python train.py --num_hidden_layers=13 --norm_eps=1e-06 --qk_norm=false --tie_word_embeddings=true --lr_head=0.00633 --max_grad_norm=1.0 --decay_shape="linear" --batch_tokens=32768 --max_seq_len=256 --max_steps=3882 --dataset="wikipedia_en"
Each number is 200 + 20 x the weight over its row's rms, rounded and kept within 0 to 999. Layers, rows and columns count from 0. The size before them is the row's rms in percent of the matrix's.

# q: layer 3 attention query, 384x192, rms 0.156, rows 210-218,241-249,273-281, columns 0-191
# k: layer 3 attention key, 128x192, rms 0.15, rows 81-89, columns 0-191
q241,081,183,190,190,193,165,213,189,213,208,206,198,183,246,181,206,182,200,241,188,178,185,152,222,223,198,204,198,202,243,190,189,179,181,188,199,187,211,206,212,192,199,245,198,253,229,223,204,220,187,213,207,201,161,217,225,168,193,216,192,205,172,214,166,210,205,188,204,179,185,174,187,181,197,189,197,177,210,176,185,146,193,211,172,167,189,234,195,218,190,195,198,185,193,236,184,208,214,206,213,215,236,232,164,186,194,200,222,194,194,171,212,184,202,186,216,221,171,208,176,215,205,194,178,190,207,186,200,176,184,202,223,206,209,179,225,227,221,167,210,243,190,195,178,160,175,187,196,211,174,201,197,204,187,201,198,193,142,192,219,213,213,183,187,207,187,180,183,198,240,217,196,192,198,193,218,215,163,194,163,214,215,200,188,211,196,198,213,253,238,207,212,199
q273,100,178,207,202,196,209,182,158,165,192,217,187,171,190,198,203,218,191,194,209,196,235,220,219,204,201,210,178,201,219,163,199,190,222,179,173,237,197,218,175,174,223,211,186,176,194,235,209,205,192,213,191,254,194,205,223,188,232,218,207,195,219,203,209,176,188,197,201,190,215,167,216,190,209,238,221,197,167,178,214,176,168,234,210,187,177,201,188,207,213,198,205,197,219,192,160,238,210,163,225,198,236,206,193,214,203,190,218,224,239,209,194,205,228,166,194,207,239,175,215,213,225,187,232,220,191,217,190,178,168,208,236,192,206,204,227,158,162,184,189,184,224,203,204,192,210,205,221,202,187,167,172,176,201,203,185,178,214,198,189,174,170,201,225,174,183,200,232,197,243,185,217,217,190,189,207,204,201,192,227,173,232,211,207,202,202,177,208,193,189,156,186,178
k81,079,209,191,195,229,206,189,199,232,189,207,199,233,174,207,225,195,204,188,184,196,190,202,227,206,190,212,181,232,187,247,190,223,261,216,201,195,216,176,199,212,193,199,230,194,192,215,201,204,166,195,172,225,238,188,225,211,206,190,200,213,208,209,217,208,210,180,205,221,185,193,201,223,197,214,165,207,209,194,186,163,213,189,193,211,198,207,195,208,215,183,178,165,215,208,201,181,170,184,187,207,194,184,200,173,191,154,194,200,199,256,206,193,221,201,188,200,218,178,223,201,218,170,203,199,210,176,226,216,219,181,181,187,186,196,167,185,212,197,226,208,236,182,212,205,219,214,171,177,210,212,188,227,217,146,211,189,226,196,224,204,213,189,201,213,171,193,193,223,124,188,186,204,235,226,203,204,214,168,212,213,202,151,224,199,195,177,215,254,191,159,202,190
q210,091,188,201,194,206,189,185,194,184,231,200,240,186,185,196,189,224,180,172,209,169,206,221,215,202,225,179,209,215,195,197,213,176,173,211,224,232,202,185,197,227,202,161,194,220,230,198,192,185,220,198,193,163,228,174,180,211,232,178,173,195,153,195,210,231,165,231,184,229,208,224,200,204,242,184,195,199,200,194,205,225,196,210,196,237,220,207,226,207,166,208,192,228,193,220,201,181,211,171,164,178,207,229,178,195,216,180,197,190,209,257,214,175,193,194,210,229,197,204,175,187,192,216,215,212,188,184,192,214,183,232,187,181,176,223,198,177,231,211,222,212,186,236,186,218,222,175,166,206,210,213,184,191,167,218,217,232,222,185,187,200,209,205,196,182,182,201,194,180,191,170,215,222,197,182,209,167,218,195,166,188,211,173,162,204,180,177,209,197,166,248,179,196
q242,082,181,211,201,183,222,217,228,233,191,194,191,169,214,199,221,208,194,216,184,198,183,176,205,195,211,198,207,162,201,195,191,181,208,186,214,225,178,218,217,265,183,209,168,178,231,210,228,172,181,191,226,186,163,235,222,198,198,167,193,212,201,191,178,230,245,202,192,188,169,190,189,197,200,185,200,185,197,174,205,233,198,211,185,188,231,228,200,226,204,198,199,188,173,214,199,194,203,208,193,201,247,214,184,200,186,186,209,203,190,209,175,203,201,233,196,208,187,188,209,189,207,162,167,179,170,182,187,167,159,205,274,200,203,181,213,202,211,210,226,211,199,221,177,174,200,178,189,204,183,214,204,184,185,156,226,182,188,231,182,203,171,217,192,207,158,223,205,190,186,204,196,172,189,223,201,195,206,169,147,186,207,222,213,226,202,218,203,216,177,206,216,227
q274,114,211,212,205,222,217,194,225,180,240,186,191,222,240,202,197,168,218,240,202,213,198,203,194,246,200,155,209,188,206,212,185,232,212,182,201,202,227,196,214,166,211,238,188,209,192,201,203,178,215,221,224,190,223,159,231,199,195,210,180,188,216,183,226,198,202,210,209,219,210,167,183,214,224,247,180,234,195,214,224,203,224,202,227,184,182,183,188,224,220,183,227,189,196,213,229,208,215,199,201,183,190,213,207,198,224,212,228,203,227,207,200,166,168,171,205,216,186,193,203,213,227,209,217,204,205,228,268,193,203,202,180,197,210,199,212,209,214,197,206,200,209,211,200,161,203,204,218,212,228,182,179,216,189,207,210,220,189,261,184,206,207,231,201,219,149,194,223,224,216,208,163,199,193,214,203,201,260,208,218,175,181,196,210,199,216,219,219,224,211,213,191,190
k82,088,219,212,219,192,209,242,203,214,204,141,175,180,192,206,211,193,171,204,224,201,229,186,201,177,189,183,170,205,176,214,216,219,210,225,216,201,201,219,174,253,186,178,196,211,234,183,222,231,190,189,238,195,205,186,204,168,220,183,209,231,212,216,188,186,217,207,160,196,221,173,154,207,189,209,193,188,190,202,216,201,220,161,192,207,196,206,196,184,194,186,197,205,222,198,202,194,192,205,177,192,185,220,231,208,241,189,184,236,210,213,185,208,206,188,167,190,180,174,195,215,225,211,199,204,152,184,181,228,159,159,237,176,210,236,172,191,187,200,217,205,192,179,224,194,184,227,203,226,185,198,229,239,212,202,214,207,211,215,171,174,188,193,183,229,206,171,214,196,205,201,184,195,181,203,201,195,172,224,225,190,195,199,214,177,184,205,226,158,170,177,211,232
q211,092,200,196,224,213,211,218,204,206,189,181,194,164,227,202,168,188,214,178,238,198,191,198,193,218,234,227,202,205,210,196,181,214,184,180,197,215,211,219,172,225,203,177,198,190,207,229,202,206,191,176,216,194,197,200,179,190,167,203,142,222,153,187,206,205,191,240,173,191,223,232,184,179,209,184,207,200,212,223,225,256,233,225,220,166,220,207,192,183,214,198,223,211,204,189,200,167,216,211,159,209,215,190,180,204,236,232,183,209,170,188,168,220,226,182,180,223,224,191,218,202,200,230,220,167,181,187,201,190,191,213,171,195,178,185,183,175,223,186,195,188,195,215,169,177,155,169,215,207,195,176,206,200,195,206,173,200,218,169,204,205,192,190,233,209,175,218,175,220,165,180,205,212,185,205,202,160,191,183,186,179,197,197,166,187,187,202,206,150,188,200,189,206
q243,081,177,233,192,188,219,212,195,209,213,206,202,180,212,200,196,209,224,208,216,247,214,202,163,203,189,235,164,166,234,180,188,205,187,166,207,209,217,203,228,167,228,187,193,201,223,231,186,203,203,241,189,188,201,211,194,178,203,199,202,194,173,224,192,226,226,162,183,209,182,213,225,183,185,185,174,182,217,203,223,195,197,197,197,185,225,211,211,221,215,197,200,226,179,209,201,177,194,184,219,177,229,178,151,207,184,205,198,176,190,177,183,204,186,198,217,177,158,218,155,193,231,197,174,181,197,162,206,192,196,208,191,165,180,183,232,189,210,175,208,220,214,188,194,196,192,205,203,179,197,207,208,174,175,169,182,205,176,204,185,164,129,198,231,214,190,231,183,201,216,250,195,187,180,214,218,207,193,183,203,190,207,191,181,229,185,236,182,181,201,197,167,191
q275,105,185,222,176,210,210,187,180,188,199,246,166,183,200,173,214,239,220,222,184,176,199,215,218,213,223,151,208,179,220,231,210,209,182,209,197,196,182,206,188,183,193,229,227,188,198,182,175,174,220,189,185,241,189,197,197,196,184,208,180,204,228,188,185,216,200,202,159,198,202,181,228,205,189,168,215,220,145,203,203,194,171,211,207,196,203,186,191,179,205,192,193,226,218,215,163,201,232,220,167,177,177,196,204,220,176,214,211,228,214,194,180,205,201,210,185,197,177,202,194,214,179,211,205,181,187,166,203,248,211,184,182,195,222,211,189,178,193,196,202,208,200,206,182,166,208,195,181,155,185,200,197,185,195,227,196,144,218,192,177,191,162,184,173,186,214,196,196,210,203,195,184,165,228,187,187,233,217,181,223,184,173,202,222,236,205,244,178,242,233,193,207,207
k83,089,173,190,201,178,200,191,230,224,214,175,175,207,202,192,148,210,201,192,239,189,150,233,173,227,167,240,211,172,220,197,207,231,213,194,196,207,194,197,182,152,217,203,199,158,205,225,179,205,221,193,218,179,185,170,208,192,201,220,216,233,230,180,194,217,222,196,217,210,208,186,186,209,220,235,197,181,212,175,183,183,226,204,212,173,210,186,214,236,199,228,216,197,216,197,204,181,197,187,208,202,237,187,206,209,148,234,223,202,176,219,196,219,212,173,237,193,206,203,192,200,184,200,220,228,215,220,192,182,191,206,167,220,187,211,180,207,216,199,207,210,214,209,204,190,235,199,230,208,233,209,205,220,211,185,235,215,173,176,185,161,186,187,196,148,207,216,179,198,173,207,178,213,207,181,209,188,191,174,191,211,188,204,173,208,244,199,187,204,195,202,171,171
q212,104,210,213,187,203,198,194,197,228,227,182,241,193,193,190,176,164,213,220,211,172,193,210,163,181,201,217,166,194,197,204,206,211,193,189,246,204,217,193,209,197,208,197,217,211,211,168,214,228,183,231,205,209,179,189,234,220,172,205,164,178,210,228,203,229,195,221,168,208,216,206,158,163,161,185,196,209,208,227,187,219,176,186,166,188,209,205,238,205,175,209,206,185,218,189,227,199,161,233,177,178,180,194,181,195,199,181,186,207,206,184,194,194,175,186,213,236,175,212,176,208,185,216,219,222,199,182,239,226,156,173,205,215,198,196,188,177,162,203,210,205,202,200,220,173,173,150,182,179,171,191,180,209,203,188,159,190,200,172,212,173,188,164,209,225,186,177,204,190,193,199,213,201,180,192,184,223,153,207,192,187,222,220,216,193,187,212,214,166,193,184,207,217
q244,096,187,184,168,203,216,236,179,218,212,193,204,186,208,197,212,207,168,196,203,180,193,198,226,203,205,197,232,195,170,197,178,209,211,198,197,224,206,205,156,169,187,200,179,198,222,185,194,186,193,204,215,168,188,214,204,179,150,182,163,186,162,228,204,219,208,208,194,199,152,198,216,198,221,187,256,216,187,188,207,196,206,204,173,206,202,186,209,201,218,234,203,170,173,167,176,166,175,230,203,229,206,223,191,224,180,232,220,180,166,182,198,186,174,194,172,219,197,195,211,205,198,174,171,175,202,185,224,212,188,229,202,155,193,163,200,219,196,198,239,233,219,194,228,176,195,192,193,210,207,204,212,202,195,183,178,194,204,145,168,201,192,193,213,232,166,192,188,228,190,190,204,193,228,206,191,200,212,178,198,209,206,208,207,179,232,215,248,227,222,192,235,209
q276,110,200,184,194,193,197,195,136,205,211,193,207,192,196,189,181,206,195,219,183,193,222,194,178,199,204,170,193,166,239,209,195,192,150,197,239,207,197,233,169,214,262,169,194,211,206,210,213,162,208,207,198,183,204,180,171,227,214,250,201,235,218,208,240,214,210,166,182,213,184,204,197,197,216,195,262,219,176,209,216,171,206,187,218,226,199,184,225,198,208,204,177,194,200,195,202,162,229,182,167,208,194,196,203,223,183,211,212,172,187,210,195,178,186,195,196,185,222,183,207,212,200,225,192,220,229,215,187,192,220,186,218,206,202,165,221,173,195,155,213,157,201,191,184,192,189,214,226,203,209,173,176,249,206,180,193,205,178,194,184,186,187,182,212,181,195,219,219,201,220,183,218,183,216,205,222,183,206,196,215,199,229,211,194,162,224,219,211,202,216,207,198,227
k84,097,186,194,212,219,192,172,198,189,212,209,210,188,198,196,181,184,227,210,194,213,176,205,205,185,192,212,221,232,217,196,224,210,153,190,203,188,202,206,196,221,242,220,186,193,206,229,197,166,156,206,169,174,201,181,181,214,177,166,187,192,212,196,194,197,193,203,182,191,209,196,212,189,197,218,175,190,211,197,202,199,230,191,182,227,206,216,212,170,184,207,216,234,246,192,175,210,230,206,187,182,203,243,179,196,232,236,210,183,214,198,238,180,200,173,176,231,225,223,183,230,195,193,228,207,181,223,228,248,236,170,203,199,167,248,207,197,181,212,201,214,210,215,206,206,180,163,192,210,217,183,189,192,189,208,217,214,195,152,213,152,193,216,184,226,178,234,184,182,205,218,213,244,232,209,196,212,221,229,200,190,214,164,192,213,197,193,179,182,201,190,179,174
q213,114,198,211,208,214,230,195,203,173,191,207,216,198,214,217,203,188,200,199,210,200,210,181,195,168,199,161,172,198,186,203,180,195,185,191,220,227,219,223,207,193,233,213,196,156,203,215,166,190,174,184,222,181,188,169,229,215,217,219,210,212,196,153,191,231,192,206,219,198,214,217,204,191,231,220,194,208,209,213,248,236,187,199,182,214,196,198,186,194,217,144,201,143,213,191,181,195,206,198,151,197,178,171,202,181,200,197,204,225,205,221,210,198,197,229,213,185,172,190,189,208,189,183,183,209,219,183,183,237,168,207,201,188,177,187,162,217,204,194,226,236,213,216,205,165,183,197,221,181,172,228,167,220,146,173,177,205,220,213,217,203,220,198,215,214,206,248,210,218,186,222,204,195,204,203,160,200,172,203,198,193,168,180,189,165,238,189,201,181,193,221,198,204
q245,083,178,206,212,197,172,245,238,203,222,252,184,174,198,206,212,219,222,177,168,222,190,176,176,186,217,230,167,214,187,202,230,187,212,186,196,196,226,178,205,201,143,197,196,201,202,177,182,188,146,220,202,173,199,220,196,194,208,207,203,191,210,212,225,194,208,204,214,198,198,213,212,208,198,231,199,220,193,235,198,205,193,221,205,193,231,183,206,187,190,172,208,199,222,227,186,198,205,198,226,196,238,183,209,207,199,179,205,176,162,200,203,198,194,209,197,160,206,187,204,206,215,158,176,169,203,192,157,191,189,181,210,181,230,210,215,227,200,249,219,192,208,223,184,169,185,192,211,199,186,209,232,213,207,240,228,216,165,192,231,222,191,190,238,241,220,191,171,222,206,236,202,193,229,184,179,174,198,202,191,174,167,203,183,182,206,198,212,222,187,216,213,178
q277,119,191,227,232,185,183,200,228,150,179,194,200,237,206,210,173,178,207,184,177,180,203,205,225,222,179,214,166,220,204,172,204,217,207,201,193,216,199,207,197,172,208,191,197,208,208,220,214,226,221,236,230,189,203,192,211,191,218,200,197,245,200,167,212,223,171,212,175,200,236,196,211,187,198,201,195,226,202,191,193,206,147,199,187,208,190,238,204,213,201,183,223,210,159,169,245,176,198,207,218,204,224,213,193,222,213,213,223,220,196,198,178,206,225,219,237,175,168,201,208,218,211,155,202,210,195,185,228,199,191,205,162,205,200,209,201,200,168,210,184,201,207,203,194,223,202,182,198,184,211,214,188,187,166,217,193,199,175,199,209,239,195,180,197,202,183,214,230,177,226,169,193,155,227,181,200,184,207,212,238,159,183,170,204,205,160,181,183,221,212,157,212,229
k85,106,177,164,211,216,223,234,179,186,195,200,168,195,194,221,237,207,169,179,199,246,209,173,223,182,176,178,194,225,201,197,189,186,212,239,194,228,239,216,174,174,213,215,214,156,187,236,174,187,194,195,182,225,219,196,241,179,208,216,213,192,196,200,206,194,206,192,182,188,213,199,206,199,191,191,223,206,176,208,175,195,221,177,161,202,225,193,174,179,204,205,175,196,179,209,204,209,210,191,174,213,202,203,215,207,211,202,178,170,201,229,209,199,232,182,231,185,196,184,194,202,216,222,218,156,223,209,157,201,179,176,243,196,201,206,205,209,227,236,239,163,209,210,186,182,184,191,184,191,223,181,224,224,185,203,230,199,217,213,192,222,202,169,207,184,200,217,191,189,207,219,199,200,202,181,211,184,224,203,162,221,197,166,248,202,234,227,191,210,159,189,190,226
q214,100,192,188,205,183,173,213,189,192,178,186,208,207,168,238,207,172,204,156,196,216,195,211,224,234,191,213,229,234,205,198,198,191,209,210,174,201,148,185,172,187,222,208,208,208,214,196,204,198,194,227,213,209,172,238,172,206,201,186,211,196,194,215,205,186,208,171,173,180,220,211,212,169,194,184,183,201,202,201,197,198,224,194,171,195,197,177,205,193,211,246,199,188,190,196,206,218,233,183,200,215,178,160,211,187,187,213,203,191,220,180,165,209,197,192,159,209,188,181,273,184,157,207,198,206,175,215,210,224,211,195,245,218,187,215,175,190,231,150,230,208,200,199,216,202,189,255,204,195,222,184,223,199,220,179,213,209,205,213,220,201,227,216,184,210,219,173,187,218,189,179,226,178,198,175,195,208,208,166,201,178,187,217,233,161,207,239,187,192,181,191,205,204
q246,089,229,195,199,184,207,200,173,221,189,185,201,209,196,171,203,169,208,214,181,199,187,219,196,209,183,189,225,208,225,178,184,168,208,218,242,175,235,180,203,186,193,234,203,185,194,187,220,212,201,205,208,174,201,209,186,220,196,150,227,202,222,208,230,195,243,220,239,195,175,229,194,197,219,164,214,193,219,199,232,158,211,210,150,193,195,223,182,226,173,214,189,192,220,193,234,236,191,190,228,199,191,198,216,196,202,175,172,210,213,165,218,199,196,171,174,199,183,174,211,216,207,205,195,227,196,240,207,212,197,197,250,206,215,220,204,180,207,218,222,177,167,234,171,225,176,227,168,206,178,175,174,201,206,203,179,189,199,221,186,233,195,203,188,165,203,187,201,204,222,183,207,239,216,196,213,208,209,215,192,223,208,185,173,172,182,208,184,239,210,183,222,183
q278,111,184,232,178,198,185,222,202,171,180,199,206,201,185,182,172,229,186,203,216,187,199,212,202,197,195,193,197,144,173,208,190,188,207,209,203,220,190,256,225,177,192,205,199,208,178,227,163,205,215,209,233,196,205,208,208,220,236,213,175,226,226,232,204,222,180,207,178,215,205,232,228,201,255,215,214,226,205,215,215,197,176,207,217,192,215,203,187,169,192,190,207,186,171,195,184,221,217,212,178,197,188,227,187,226,175,248,184,183,176,211,188,156,210,177,234,181,203,187,163,180,219,191,182,177,184,205,213,209,226,216,226,227,200,219,222,212,174,249,231,190,199,240,159,217,223,192,204,201,210,210,181,202,197,188,192,213,191,194,195,202,196,168,196,183,177,184,209,235,189,218,184,175,182,201,176,195,219,183,212,221,221,144,188,226,211,196,202,204,194,205,193,218
k86,092,186,183,206,220,208,183,172,203,176,218,209,194,218,198,206,201,202,230,177,208,219,222,166,196,200,211,189,214,229,184,238,226,183,183,198,176,190,192,209,205,210,213,200,184,255,175,214,171,194,186,195,182,198,176,195,216,232,204,202,210,167,222,217,182,177,217,188,204,185,209,198,210,225,221,185,208,218,203,196,222,209,225,204,176,185,241,173,222,201,184,214,226,223,209,180,214,210,188,213,252,219,160,188,182,184,176,181,203,208,197,198,195,210,196,169,183,244,198,181,179,167,232,181,193,227,192,215,194,195,165,195,207,184,210,153,183,199,184,188,186,224,193,199,195,227,235,202,215,232,216,197,221,179,226,209,184,187,187,203,185,219,189,200,201,166,190,223,239,206,171,184,199,202,221,190,192,223,205,153,191,210,164,222,240,220,241,169,165,215,167,224,178
q215,116,213,181,227,245,190,207,218,197,190,177,199,225,202,183,208,220,154,161,185,213,207,204,181,209,168,214,206,176,199,213,201,183,209,224,203,230,200,241,196,223,200,184,204,220,210,225,208,202,195,185,183,244,228,195,222,181,226,192,209,192,246,207,192,196,197,214,203,204,200,173,207,220,213,189,196,232,178,267,201,201,221,145,197,173,190,232,180,235,202,219,201,166,215,196,224,201,196,194,181,209,161,241,190,176,197,179,201,202,200,205,210,230,213,217,194,207,159,199,238,200,155,188,239,202,192,212,237,227,207,163,234,195,212,219,190,209,193,239,209,217,196,179,213,217,200,202,205,229,201,219,206,186,206,221,193,211,195,213,186,160,191,225,184,199,200,192,195,180,193,187,190,200,208,185,192,224,187,217,208,240,221,181,197,210,202,176,221,194,219,241,210,195
q247,094,224,214,157,233,180,184,231,189,221,220,203,222,182,208,196,216,222,188,209,175,191,182,189,221,213,210,192,208,193,159,210,210,205,213,187,194,217,191,232,190,191,208,219,178,178,191,236,218,177,177,190,208,205,197,205,202,212,212,239,193,190,208,179,201,188,219,205,197,224,204,180,172,191,220,205,193,209,202,221,177,207,193,214,187,193,176,249,188,210,159,238,183,224,196,173,231,195,187,175,204,191,169,223,185,225,198,192,203,197,218,215,194,188,253,218,157,182,252,142,190,218,235,191,188,202,236,205,205,229,221,184,204,246,204,247,198,219,229,194,196,204,173,193,191,196,162,195,179,219,192,204,190,197,229,218,209,184,208,189,196,212,198,190,181,186,161,203,213,189,192,185,206,163,193,185,184,178,207,200,204,203,175,165,226,190,221,193,149,207,200,219,193
q279,111,155,198,215,217,175,217,197,205,174,212,218,200,210,171,165,183,214,186,212,210,211,189,228,193,207,225,224,188,186,226,209,194,171,167,176,145,199,184,204,202,193,186,198,242,173,222,191,211,183,209,185,197,193,205,194,225,211,186,193,190,173,219,183,234,222,172,229,201,194,196,189,194,209,197,186,212,218,195,221,177,171,185,212,223,232,234,223,165,199,214,161,188,246,220,218,219,225,202,201,191,209,217,254,206,196,163,204,173,218,215,215,196,196,203,202,157,206,216,186,186,237,158,215,182,220,181,167,221,201,191,193,214,176,193,188,212,176,211,196,178,170,190,232,182,184,167,208,181,184,217,191,227,192,202,158,178,184,190,194,192,173,200,231,174,202,200,203,196,210,201,266,175,193,202,228,195,188,188,215,185,187,203,206,196,187,182,193,202,202,220,227,202
k87,096,186,201,239,206,210,190,216,210,215,234,176,206,180,186,203,163,178,170,184,208,189,194,222,219,195,189,204,185,239,216,230,201,230,188,204,218,196,208,230,205,228,203,204,202,210,216,197,231,183,178,234,176,200,172,182,228,164,208,190,174,199,187,175,202,194,153,211,167,209,195,150,229,199,172,175,187,210,230,199,197,176,227,212,223,204,226,178,239,197,214,233,199,174,196,197,184,194,200,220,214,195,217,174,165,180,202,210,225,204,238,176,217,242,217,199,187,210,229,205,206,165,222,195,179,197,201,205,189,217,174,212,163,189,175,193,199,178,184,191,203,176,197,218,225,172,224,176,217,221,195,213,189,214,201,200,176,191,156,216,191,209,181,204,212,221,210,237,225,192,195,206,202,186,197,198,189,208,201,172,198,206,180,203,205,159,235,184,243,178,218,194,156
q216,105,234,158,188,205,196,174,232,242,167,214,184,160,166,229,172,176,205,153,249,238,177,204,203,200,201,195,175,204,201,188,197,214,185,254,210,201,187,217,213,206,187,189,210,162,222,188,212,187,208,218,191,200,251,190,187,221,197,173,195,225,206,189,210,234,172,218,179,228,174,221,178,194,221,200,208,192,201,227,206,179,204,193,198,216,229,191,194,222,176,212,199,242,197,196,211,184,180,206,211,205,192,209,180,201,186,176,202,189,197,192,198,215,192,223,197,209,198,192,239,205,219,214,187,212,190,207,184,168,232,193,194,230,201,228,206,221,222,198,204,196,217,180,244,189,183,187,169,203,185,244,168,204,221,227,199,193,167,202,211,183,220,222,192,212,214,199,210,185,223,186,193,238,199,184,200,202,199,200,201,170,175,221,174,237,220,185,174,201,206,173,175,231
q248,089,191,194,178,178,216,234,209,215,215,176,186,193,191,215,201,186,192,187,160,207,221,196,234,193,218,168,213,227,216,197,198,205,182,180,185,186,212,179,219,199,200,181,226,212,196,206,179,226,190,199,187,232,168,175,165,204,186,227,205,226,192,221,226,200,203,229,191,212,186,203,202,212,172,182,197,214,170,240,165,182,198,241,225,178,209,205,201,191,188,210,214,178,215,182,199,213,204,178,183,225,180,196,166,188,211,215,212,232,226,198,206,212,182,173,216,219,235,225,180,218,181,194,227,208,193,212,209,187,214,204,200,187,199,208,183,188,213,186,235,223,228,220,158,170,219,198,198,190,218,171,202,211,195,213,207,212,176,195,172,172,192,223,202,194,141,183,200,248,188,188,229,207,171,191,184,187,213,219,191,190,221,213,250,207,227,179,183,228,222,163,191,138
q280,098,196,154,207,204,209,175,202,216,197,193,194,235,166,181,176,210,152,197,194,147,238,222,211,199,185,171,217,212,187,190,213,176,182,148,204,204,203,217,215,172,186,231,207,189,188,216,186,201,198,148,190,176,171,197,192,212,195,208,171,222,220,206,222,217,197,200,188,203,188,156,218,185,239,216,189,187,200,201,204,223,174,179,200,216,222,227,174,211,188,208,240,221,179,163,236,224,206,198,207,201,199,235,217,165,210,225,164,192,186,184,188,195,198,155,196,217,205,227,194,212,237,185,213,207,224,193,210,227,222,191,198,205,183,181,208,180,221,190,177,186,204,187,167,191,179,164,200,194,187,215,208,216,205,197,191,170,185,179,180,175,200,197,203,208,228,185,240,217,165,202,195,192,209,217,178,220,171,205,176,202,174,215,214,224,183,211,193,173,191,222,219,201
k88,111,200,211,208,184,221,220,199,211,217,195,185,228,217,230,176,229,199,219,190,196,201,225,178,195,209,189,205,186,188,237,178,212,208,189,191,207,194,202,208,204,212,160,165,200,190,194,209,239,215,192,225,196,209,194,188,209,221,218,207,207,216,243,198,210,243,215,203,182,228,209,166,201,180,205,210,180,192,206,202,186,221,231,164,205,193,177,217,194,209,216,185,213,247,218,190,223,207,218,188,185,217,232,177,248,184,219,217,225,166,187,172,189,162,178,186,188,194,189,240,193,177,217,218,188,176,209,216,195,204,179,160,236,185,227,195,170,203,190,212,163,222,222,229,202,199,215,179,209,195,133,205,186,201,201,193,204,238,186,210,221,180,207,175,198,176,196,179,187,244,210,222,238,200,213,191,215,165,212,221,206,194,188,218,200,215,226,161,217,219,228,215,217
q217,107,200,227,207,168,242,204,193,211,200,167,224,202,215,199,206,199,208,175,196,188,180,172,182,175,198,216,204,188,212,240,202,199,196,192,182,219,199,206,209,255,245,224,223,205,201,196,229,220,189,200,208,156,181,180,214,189,201,217,235,234,170,193,205,150,180,177,169,175,221,189,202,208,178,176,208,195,195,201,216,202,162,178,189,156,205,221,217,162,182,202,197,193,228,224,186,205,204,208,211,207,177,182,208,251,242,185,245,203,241,199,205,215,206,216,191,240,205,223,186,198,190,189,204,201,245,185,220,195,190,177,226,183,205,186,194,207,185,208,166,192,223,190,225,156,207,208,186,201,182,220,204,185,200,210,175,224,197,188,169,235,194,199,195,192,197,223,188,187,209,240,173,222,197,181,222,182,182,178,169,201,195,216,206,210,199,222,206,225,207,192,211,210
q249,091,177,218,163,232,192,216,156,219,176,190,215,210,200,195,197,181,210,193,214,194,175,198,211,202,186,153,221,237,197,158,212,198,217,211,229,208,191,212,193,171,188,218,199,188,164,170,207,176,201,187,217,200,225,242,249,216,184,175,185,174,198,201,182,206,215,210,200,174,190,254,193,208,170,199,208,191,202,196,178,173,181,185,182,160,195,181,208,197,186,198,217,227,186,179,207,213,201,198,194,201,240,228,202,218,200,162,218,188,196,178,154,188,216,174,187,205,229,209,176,198,211,195,173,196,225,209,209,221,231,199,204,221,233,195,180,190,195,188,221,235,216,199,195,205,208,185,175,157,217,195,154,181,209,192,181,214,214,200,196,220,209,206,196,152,217,227,190,229,195,170,211,226,206,176,214,222,195,240,237,184,188,231,204,178,180,206,212,198,198,205,185,198
q281,117,191,223,221,230,180,199,216,167,218,186,218,176,182,184,172,199,185,185,176,189,210,169,212,182,194,185,198,211,211,217,192,220,192,199,215,222,214,216,194,195,219,203,191,173,212,191,177,179,241,218,211,198,220,219,214,214,202,201,208,198,169,190,154,155,181,234,239,194,206,203,201,239,218,197,198,209,194,228,212,213,182,159,207,217,158,199,213,216,210,180,185,197,178,193,159,194,180,151,214,184,174,191,198,183,181,217,187,210,168,230,196,228,204,214,228,209,225,178,208,211,205,216,177,193,192,212,206,242,196,188,198,234,210,213,176,161,219,167,203,209,220,200,191,183,256,213,197,193,204,186,197,182,196,199,181,195,204,217,217,175,195,234,199,165,216,151,169,216,220,182,219,200,189,211,217,153,167,198,204,229,173,204,215,203,238,180,185,213,198,207,198,218
k89,095,225,229,168,181,189,198,230,195,192,210,189,198,158,193,174,172,210,209,214,186,208,215,191,200,202,182,197,197,203,203,205,199,189,221,198,219,196,217,201,240,182,194,197,242,198,217,163,210,197,223,218,197,230,218,191,155,180,192,204,178,193,191,174,186,215,220,213,203,224,191,172,181,224,166,194,213,202,160,233,179,199,235,217,223,181,187,217,213,220,216,218,225,175,209,209,192,194,237,165,207,184,225,214,182,195,230,196,185,207,170,199,197,166,174,187,203,210,176,219,193,199,175,207,173,220,191,194,223,182,201,217,202,187,234,184,215,202,223,196,213,203,199,175,188,212,179,206,226,203,181,209,208,168,230,173,251,209,186,186,187,191,185,204,206,158,223,165,190,222,182,160,192,175,188,209,212,220,235,169,233,223,217,200,239,158,218,160,215,191,176,189,217
q218,121,202,189,208,233,201,184,192,171,168,208,178,152,200,232,218,240,200,191,228,195,193,200,176,205,221,172,199,216,181,198,155,221,211,174,189,174,153,221,237,221,224,228,211,193,230,180,172,225,231,160,213,173,190,219,190,200,179,209,175,209,232,193,176,234,202,186,204,215,200,210,214,228,166,168,185,199,190,179,228,244,239,197,221,199,212,205,207,172,194,218,184,206,207,216,208,240,173,186,188,201,204,216,196,167,183,174,172,182,214,198,198,213,225,180,193,226,172,201,196,190,189,195,211,212,197,239,197,207,179,230,195,214,202,207,208,179,210,209,210,211,185,196,228,176,167,187,165,210,191,206,196,208,195,212,243,182,212,190,160,185,195,170,204,213,178,179,194,207,224,173,160,203,196,188,221,191,197,201,184,181,201,165,215,211,172,209,200,196,208,180,180,194